Each number is 50 + 15 x the weight over its row's rms, rounded and kept within 0 to 99. Layers, rows and columns count from 0. The size before them is the row's rms in percent of the matrix's.

# v: layer 6 attention value, 96x96, rms 0.0554, rows 65-71, columns 0-95
# o: layer 6 attention output (transposed), 96x96, rms 0.116, rows 65-71, columns 0-95
v65 109:55 46 43 42 57 55 59 33 52 63 53 54 37 83 73 65 67 72 39 78 45 52 29 40 73 60 56 35 37 57 30 35 73 40 65 40 56 47 61 36 82 51 55 51 39 58 34 54 49 53 48 71 52 77 77 40 71 38 47 50 61 36 39 45 54 36 26 25 59 43 67 54 28 57 44 53 56 40 59 27 67 45 75 66 67 80 29 38 79 60 58 66 31 47 29 24
o65 112:34 50 50 89 57 29 37 44 40 38 61 48 46 52 41 50 50 74 54 32 36 43 67 34 68 51 44 48 45 95 48 60 24 74 53 63 42 66 29 69 29 52 42 35 46 23 34 41 42 53 54 77 53 35 46 49 29 32 41 45 42 29 60 45 56 73 62 24 64 64 33 70 74 58 59 57 48 40 50 49 67 51 82 52 44 46 49 60 61 52 83 28 27 68 56 59
v66 113:49 52 37 39 29 12 67 70 42 54 56 43 50 45 65 50 27 62 31 65 29 68 52 53 93 51 37 56 60 37 62 37 59 54 54 66 58 29 33 50 64 56 55 52 52 37 42 56 29 62 63 00 50 19 59 55 56 62 47 49 43 29 80 46 46 50 35 71 47 28 55 51 38 38 53 55 54 40 42 47 45 64 46 42 60 51 60 38 12 45 17 45 56 64 36 70
o66 119:34 70 35 66 42 62 56 29 82 47 40 59 32 31 25 53 57 68 26 60 44 40 64 44 42 63 63 36 41 52 39 73 48 60 60 25 50 33 50 72 34 43 48 56 62 47 70 64 67 75 19 59 61 45 55 36 69 73 56 61 50 54 50 77 49 57 59 38 65 52 64 28 31 61 73 64 43 45 32 57 64 48 66 79 53 63 50 38 34 30 38 62 42 14 40 22
v67 094:59 50 57 32 52 59 38 38 42 22 61 78 61 46 65 54 61 31 63 70 38 67 43 52 57 39 26 52 56 38 12 51 50 56 62 69 33 65 75 50 49 43 48 25 42 40 87 77 48 40 48 41 60 53 79 48 36 83 50 42 50 64 52 55 47 38 47 41 64 36 54 56 51 68 62 60 61 38 67 66 80 37 69 64 74 46 64 62 17 41 52 44 46 68 56 85
o67 096:23 59 37 56 53 24 48 60 51 27 34 95 34 53 44 57 29 55 39 47 84 36 63 27 33 58 31 78 44 30 58 62 56 63 27 31 22 43 37 50 66 28 36 50 50 52 57 50 50 30 44 52 60 74 56 43 38 42 45 46 66 25 44 50 63 58 40 39 52 53 47 57 51 52 29 46 59 42 29 54 27 68 72 31 35 54 69 52 44 35 57 78 73 38 35 25
v68 108:48 58 44 41 54 47 52 33 71 28 46 35 62 69 48 57 45 31 43 56 22 63 55 52 34 53 43 82 54 58 69 52 14 42 49 86 75 43 54 81 40 52 54 43 49 43 57 25 75 48 72 38 61 72 60 65 58 61 48 51 71 39 29 31 51 29 73 66 77 34 47 39 46 41 28 57 69 50 56 47 69 67 23 83 41 39 44 54 63 52 59 57 55 40 39 28
o68 112:56 55 46 34 37 36 58 28 50 50 61 10 76 63 46 32 20 55 50 34 55 77 61 55 62 41 47 42 41 27 39 67 64 61 00 54 10 51 50 36 46 46 53 78 39 63 60 56 56 51 49 52 67 31 53 42 78 32 47 53 23 56 71 63 55 37 45 45 44 62 37 84 50 50 44 41 36 60 40 41 19 56 62 70 40 61 55 56 48 58 35 58 44 36 63 56
v69 103:82 74 54 51 78 43 31 40 53 45 59 57 44 55 59 56 38 66 63 20 41 55 55 29 26 43 59 45 50 41 62 58 42 59 60 72 53 38 36 63 28 46 68 47 58 39 68 92 41 60 65 24 58 27 41 31 55 19 61 49 34 49 60 46 51 50 31 50 61 29 71 45 04 65 54 43 47 25 37 41 55 61 55 44 37 54 58 73 67 74 66 68 49 61 60 47
o69 103:46 35 41 64 25 43 66 73 38 48 26 31 39 50 41 43 59 60 59 50 69 23 27 58 35 50 62 73 65 32 55 52 54 61 32 18 37 46 64 19 46 66 57 32 42 49 55 40 67 60 75 64 78 51 55 73 43 40 53 45 64 47 76 60 30 40 65 49 80 40 51 44 63 59 88 62 49 47 33 65 52 69 53 64 54 61 45 46 67 15 30 27 37 50 63 53
v70 106:47 51 58 49 37 50 73 44 61 79 40 23 62 05 41 27 67 47 41 52 25 35 57 51 41 61 61 46 62 26 56 46 61 51 46 62 40 42 45 51 67 50 43 72 44 63 63 40 49 43 43 49 61 71 38 59 48 53 12 31 73 48 36 63 51 69 40 16 77 58 56 43 74 43 32 76 32 57 35 35 51 78 65 67 40 29 40 41 48 52 44 75 38 29 58 53
o70 103:49 36 46 33 50 62 71 41 45 35 54 37 26 72 56 56 35 18 46 47 55 53 12 52 50 39 57 38 54 48 20 44 47 62 51 72 35 63 46 56 53 30 63 45 72 54 54 46 56 46 52 45 43 38 27 71 51 36 69 62 26 58 48 44 43 69 58 29 41 57 35 34 29 55 38 43 49 43 39 31 58 22 54 68 76 36 69 69 33 61 78 28 37 21 67 12
v71 110:56 51 63 54 42 61 37 55 18 53 41 29 48 23 06 51 68 45 37 54 46 28 35 54 32 62 60 71 53 39 45 41 50 48 60 24 58 70 41 57 61 43 53 52 45 65 50 47 59 60 23 72 46 36 40 49 52 72 49 64 25 66 58 73 50 57 37 78 43 18 53 32 65 51 29 57 47 41 63 35 15 25 27 58 70 66 75 57 57 34 66 43 57 36 63 42
o71 115:60 40 49 64 43 32 58 47 43 42 59 28 72 45 49 52 67 17 56 59 70 56 63 13 42 59 61 45 42 49 55 44 40 28 53 48 54 44 51 52 27 31 51 42 56 56 76 28 70 40 57 15 13 42 47 52 38 40 37 58 52 74 51 49 53 62 41 76 28 47 42 45 61 46 24 52 35 30 71 77 70 62 33 18 33 62 49 57 17 25 44 59 51 40 51 61